Part of a small language model's weights.
Size: 6 heads of 32 (3 for keys and values), MLP 768 ReLU, vocabulary 2048, 3.64M parameters.
Each number is 128 + 32 x the weight over the matrix's rms, rounded and kept within 0 to 255. Layers, rows and columns count from 0. Numbers have three digits each.

# down: layer 5 MLP down (transposed), 768x192, rms 0.22, rows 553-584, columns 96-191
# up: layer 5 MLP up, 768x192, rms 0.217, rows 554-585, columns 96-191
down553:138143141147105149172088120172120080129114088181108139167004094124132105189116126144144143099148096181061130131069150084127170128104095137156082167157122136132156114127119098097163102109127087084089137129135160168159071111140132163230077109167068118157123162183107160117111190155096117158
up554:091127171069135135090124106100105100157080147080199150199104106101154174098124118108169134153157162073150112096211085145110126097172112123135125157148106122132115157160125182132182110168073148161100138141029092118152036109075068113197127095142145183155123143107070128139135074172156129118
down554:104062081162069135063144108163114162157165140143161085105158163087172178186155068107151140127110136150094128111125116165163143157144082122113118135143090093118112160130156141102169130104048139115187164125093110143123138043153143157102176087059149208134194138097112155146176083089126146182
up555:103114190183124160135142068165132117155133102151075164091117078139179131181143060148090200125123164067159156166151139103215155155074125160165124130186137111087094134200224151095119171092121138098084111183175093123119151181117190080173117093174108142117134139094177089123113114149116157056
down555:140138173154134134120178129198139121173099050191117196083120129120177115188137101144191201098078105154117125130210165218178129068053147121155089114206152135093164181174143141163104117101054121106151134148126138173136151162076139109121096106155125110146137136096153072164161085222141206085
up556:078103163148131160088125130136072171136139158119172123166081107107144141115187164144121128172179148110061100103076162125175096106119130089135112126138148138158118146128121190139150161132157095176114169153145104095142113120131130117139132129150133188140142118147132100132045102110089144129
down556:145173092140176115137123104169144150136141162158124103148162117173128129082133198124100103068143142172133166088121124107141087154087160141111120080149126115146161121128077126129179180116128116166115138141101130129133028048176111114196145137175138105157147116112158168055121118138120182149
up557:093149108148163145107122148100138138047094188078115103108160178091159114125092163150073070103133124102128151116073159097131152088144118128133111122128139137119125103165149133109205098132079163166099128150090197127107126143114154135120094103189138168144082101160139149137123150126068179134
down557:103111117118188118112095189189125146133167118149115190096187140126114190105158148165147124116166096158137137119120124118112164171141125099118139133154120118093139118101131155141140164115161079104126098152124128174147120141156144123142150128180156129091120066162122176171131156141162138151
up558:088136120177121157101111132155143163112153113144074169110172115161105103147107087131163154123134145170115101102216151095136147128142116143172100123132085110106166142138156120151103121097109132143144126106143095142116123145054160157137113134104089110120117183125153158148092148142104108119
down558:108123058111156096161111173092126145116112055131134102127033153101127134128131193157126124157161141107091155114085185127111110105149104167096179144158104134078144155153110116128156133123057151121104105074122203129113098097133099110178115123167134069174154143143134092112160106153135115096
up559:102047013140131180158125094150071181127148136117128099097129099104141100114088144103195123144164133094074166108137157140083152112149145109133138133114133132097118078100140132127084148149130135121099134166177144102118143178178102102080127187104104124070110106116153139134166056112078165176
down559:137124040121126122103167096117175163062074145137132113134146172115143077110078142141124175143094091144077072113153186111146123170109179102138176114207162171146110080097051112149070129129064149195194118129168149120143157138118177133095126121097134143120142066122172151113150070141099146113
up560:099121116107103110115171111102158079125088104169129136122111100114061149136066098126159159169087087128117121177161142098115162073165145121158079101123077111174202120090164119127159134108125098158090221066134154162131126108101163164111138144138097139159119178118101105144173075115100106155
down560:129163085108128135073102110189107164112176119168145072115108152153139147143097087168129160150121147131105184201132093140140118149118061163152059139122124098078145121090161255110119210156184161113177093155109140099116137077132109077177179098082167082109131115140104136119121087127146151153
up561:136149097098150152113114083126136135147128178109155156142095129130173071198104056065167090094153158173144147136087170107204103105143082112145083104126144145070095104052103150165126106147107165121210127112121118152162128141085169108131147095156149113126159174091128133062119122159095132112
down561:205128074125120112110108128124175116092101118092127123060143081111142158095181150112139105124121170201135145149101107142110089150050107097111080102071110122140161083125144142148142095182154077113148051069114140177092101200090155126145083108126169152098134096142117152159154102096126120116
up562:146148126119133109131094164145109137111185156130146191104138101147127092114147113134153083139127110158147151120083168100117125098200097114192126070147135131139106129084169106168114139227057109104128113137170088175103105118091115164090077105143148179144141135086118120148166161157128128162
down562:189094123078134151154159137149136122197155102197145156139160132157100135137147141114151131131157119081102092142132109097122159175081150179133093158112161113140105151151184118133118114089125126134116096117117180145113099144113161074137145106184169158152088168165155184185152144098135130110
up563:094151074104148100113097122126110149162179152169143169131095115164099131120123091172095148150150117084138116106105070170104137153177151083125119139171140080104095114147130100176114157109084152134134113130125121158183134072089118128130167147076110119104129112122098160100104188097117093076
down563:151217123136124148132112125089189149117144086111159116144171144137116139123090115131099113160160099128106074079150131123125136128136143107170102113072129101129116145113178151094163084147043061084183157147114119173152102112177098102138137109121156105194123096134138116128187103156109138112
up564:105114136137096170112115106169133153091128109120152138114126122165155078111106077142149158175159183147125140093138140130222142148136115124085092109162184140140132152171108115116118116192122172107108123139127079107128127121098129152115095092125182113125181125087054120123089101195108077081
down564:178119157120113200089081121152128060165164197149124075107155108100108159166117111145106139146145124157200085098123165173136102160174098077152149077152141138170146141113124117137123113146135116168127081083135142147128125197101091128112131133111138106093127049154122095110110095163119077131
up565:143132098097143103077138154076124145131099141114104154150095086129096168125119093169127127168107136078097153105186161030188065159139083123122081037063193114105081101118160140115117161089133142115141169128107203119140176162069149127149124109162086148084136144095170071086108073080175142157
down565:080095130084121108089127121110142110126089122148098169147077116088103165119129148113093141117163152153137124177133098124202184157092166150147089083121098118086096131101160126114119132138095117186143149165172197133121145148058146131173152157080105149106127089099164110169170114214160180180
up566:193121062124099135100096060109158107146156131129127152125099146175120095162132108141079094140130187105111130187157105156170149127181142138114113119133160102144106135144153200103182142117122134140103125137139120150076156050119131142089083138154076121152112165083143108114117112087102197072
down566:125176147138141091130127139130184143088159132119129094077242093162099150185051121163119145172114100159116112128159066194162081192104119096090129065113118124163126176116101134139155120189198120127167137111119105148050135154122148175087153136111082116114063154099142130162106121144145150125
up567:126132122081097160145161152132114147094057162125122119109154160098092116165177117128072132162198127152142080100064182083077140074124161134107169163153112078085132078100159145211128110132127198123134197186111134104096149143117069191099154129182153089105063113131034120089124124128178070086
down567:128164096083142075150184058123143159129089163019113168148207168117115149100139155178112145117127139104085108126125100110156161066129161080093093111131157121080146106097181116117193149166106158125139143141178142104088091109100106139125124131192132162093140085150196178057123172159112052140
up568:175108142143121140141099049137059148092118138147133132142156131139105171071144160085139166103113092094151106169118141174177116129142130092180179142141113111123127116143103179107124109125131070169142113123096172162108146109152039100075138140120156153179160124205119154164146129135110147177
down568:132190173143163106141109098171159091136149124170137136107110109100101037166138110145093115104128193120130140080128103115070126115128084144105163159159172169083147122117149077110176100167090135107091115167141129108137111098187144164126128071097115176143160169195112102191113152130118143101
up569:106092130152153151119108099138128127109159137165118123142141113128228094124063142136069189132129110089118148128139094172096127138160081188149134167148165148056102149145137063126067144120116111119119157163142091092155161169192134123102131114099149120156087161164128093076192153100158098111
down569:156104079087172136115108130130127089130082111138153123118070114156139137052134140134204162123134151098156080081146124154087106134073136148146119187146119129124125172096073139178146144080142078131138180136133153110120108122094105111103103097197135153141142083107104194120172118140139178119
up570:166016120149216144140171197119115093139129162106146148176149122137122101152130114159138202109131094142084103119142138107152137154094100084146125140166155082160096115119091105161155129123116136135150153131077185124087126164174164114097138170118098097113119141150118119147196142073072150132
down570:128118093118159099087111157102134088100084173104148110151197139143124126185148105145124114130081121118154168100153098123184129124097142159096144080119104139161145125109104129078073140156161092156208078135107143141105146140065200116138099152103170100147113100107149094153142182156141129145
up571:131187096177121151109093106164074091132127139116114117149113125125088089076177102077146112135137100097083157104116116114100108099124140120118159113120135076110122115112187130129151126100169084117047133113148125098057114083176114174115146127090183152102105118167092148134165143155146105174
down571:096173084151138126123109143165099139072148104116098108089137102143146150169104158118114105120110140154087110115125121106117126136118114127127144160152157103078134138088139072176180079116120084099176123098179082110129185131136108130101150097107161136201168140161162188195169097106113217152
up572:141166119057145136100129130082101157121142130083120130137154141147194091165124175108180093121172112118054140095157144118083143100140169129162136091153127100074124093115143119175120119096192182120076132150130144206143171153113181154161163105166158131099082099115168113135119114163139139131
down572:136123106091088112158114170137085142133075149122175130170101165073159129073115200105105115048112175137144076137106066116090088157062167187184130112151126103161114073137109111148105151087123122125126133124105180145175129115144165163154042172075050142153149066120094126107103070156186167168
up573:160121123119119128108166116177119163153171205104170138130158149116126114154157091072147117149130129186087145110137174075166131079100129112188206109147148114125123105124157130163116121088135134122148154101148135109095172115188180157210176092148162144129105093135107094121112100097116021130
down573:117143153196098086187116141097149073119171114138147132162152096186110072118115136181119103171152117107106135131064128133172171153111100145182156198105155096145118107160085065133108121195119105096122145171132133093127113161104128135110122176092048111119157181165127167114140130108127128143
up574:220139105135113150111182146144156146104140157155105164159151145125137121128141148150107117143133128087110116101091201113147125100071105098130123090102127122123110134142161210138161133145126096168200152119110133156097173131087094061130147152104101166083090099106096106114153126112145077124
down574:195047137116122135146158126129154094049118133095089146140008148087064090132124137164115105083148132132115131143105147097125149138111099151157098087093106150148101149144145085143102114082132154116115185139097128141093092168120037107181198062106101102100095185105079135191135137081224160107
up575:181105162132152162134131115087097065115103151114151129191106149126123138201126110102131121164124131185087178109174050154166144120145126170202136126136092152088111136086109089103154114134162121104142114098137091177058146173176139094137087128140131168153173052158109152120143142064180125138
down575:141142079097112096136132164089132128154151203076139112098149150126129064122090110170141115098101187179112153072098123153164168074155100148176086162171132094079110107150165154147130147114102143181166126120096133123124155124156175169113094093111094140123118160163117155111084078136099130084
up576:117141152157086159091079152136071098124167075125161158143124204109107085142180127142077138156218149130155191142127097142144105086104090144177085143124085104131125150124084060158169099114163087119133112067087148118135193106127110155091098134058156100152158107120173122157179139166148133121
down576:091133084116123116164106161123142122115088127102128091119165114141099150124107076135137139134148124132115140123111136158161119132154147111149087181127064062175065177144114146142100156139090098177115098110120102191097108183045132118055100124185077146131186156139184167100163124151106126182
up577:094157157148104119194128089133149153133137122093165132142160107093124153128103089087133135167127151129131107149077113121103137123121071141137071143160134081062127086175154176155199107171115125114107095102115159123094152112176122099103165156109105105177127133142116149124121145113107125122
down577:064096135118121151110140152102105123173089146165194142115169163062119129135097167121136163090123153158123126085113102101102183134186181071158133108145120146107105125101094079157077101155109075139135083089148116152105142142148125118128126107119120165096125171099112151133125132122117117124
up578:129176061073085149151144123102087077137122149085147110182163184156140161122169154110136119075167120138125142112098122121176109117091142119164101148117141147132114138098159126118142089111113174149097106099126135071157138135186159096087158137147137168053086164075107143079178112146132059091
down578:165202090170128110129120152147061130148107100119139110138113122083093073100160128171102120100133111151149101088117163074119128124163173099124103170066132123108125150166133124181159144135146059102115147136130048113156118126131118122171084087086091077129101122073168099096088145133171127080
up579:127107087056095111071125150141164139163127099127096082117109157129166106152070119147101116157054144104127114106061093082105093122150183149120094148136119123153154117155136132144158139138168125181157120158147138125143200148147149152124159157131154150199110119156197154167061114119088146076
down579:149090136133114092133099089166116137109129132117113087129183106091141174086079124163211120138154103137142123154112173168138121169179112118121119128079142137083201123087095126147166139115125155153106083130088121060139133179170131134083128086155135158155098113190144087098090132107116197164
up580:129119151111146120102132083067081150156147085132112157110080141096117128116111118193130142127143179152139101166086151080079160082118128126113160104150121176146147170153101182114123135180127180101089118094176092111199154161095080101092120220131111094143182117107128030126135052127065154173
down580:153134177180082132090210094133149094164121174126120181146046148133112083143094134104162115112110112108042174139133196162150143142128140111136206206123106163146073159152136080177118119176179202123124120143166068109113119124099101081080131126128156148132133160119175142124144134128114118113
up581:127152166119160151133133067115150119154095095160095116159161184192111131143079130118178133196145131120111135153093124170113150129127145049174128139135153110120083179147191182090131109112135110163127126171135190134107098122158151177103121122127115126105130160160146120135134112122133131176
down581:110116170147126137103177148115144126090142084149156108170032142145143072172155153089096119092074121158109143096136068120099081141109114150114107109135186114130138150133152104191117097114134124151105161075147150148131084128141118191167106079123127157144129154156126110149143085181138086137
up582:099106171129123164136151134197129151117151157177167123147096087159077105113104145134130123096062107097065132185138132192115096117115073127153154132138116102095136148107096140110137120123060113123064167069142131178164113122108167196131183124144157194096210098157163052108111080103142094120
down582:128161125135126107201195147136144095084132169117109084077159143117182131133102111120112143105116142146090088152117078115089069151099144140058155144049176103120084110147142168100116144178123114045151075121082133059075189067125123094123098151162165106133169197117111084091121093115115123125
up583:107066106121114106124143129155122017123128098161089094147128148132124185169097166136170180085128137151138176159118143108115153099137146095107179200100097097158115148075112179143187164121086120133147073155133144115117162062178088126139138073165071148123119109146128076122158134132155115144
down583:099136110108171105168076125102117149123167113157127092050152108110187140164131124033134172146156150111137144124105084085111161118114103151108146151044111101122157128176100121124076177121121181139143131144120102158110097133106151065137117047176131071142119153134172180114141041101149137151
up584:151135200147082087197149160139135156168188128153135151123113158166128147113162137111164147119132106106109076124098070153104100114167187121103154142051118132146112163161120075193078130073106178152158132118112034138163140200140143136165095136162095126147101138096106109106156115140135132132
down584:144111125118124173133160146178114195199128139149110103114081095160127107102168168148111121119202129152092120089140195149089164099142125160133128136139034127192143111149098139106208116066090163151131125138123136168119183173125094124154068153192117104125168081121143098182110160136123120136
up585:164094111125116130131105099196128088109112157130119112121143131154091144119153126144086127137141054113074175065155133109110119135118137171114121113094116131109040133092149078106123099151109169133132114137148098087142127143140186174167129152126100157182066113138179095088060188163142096117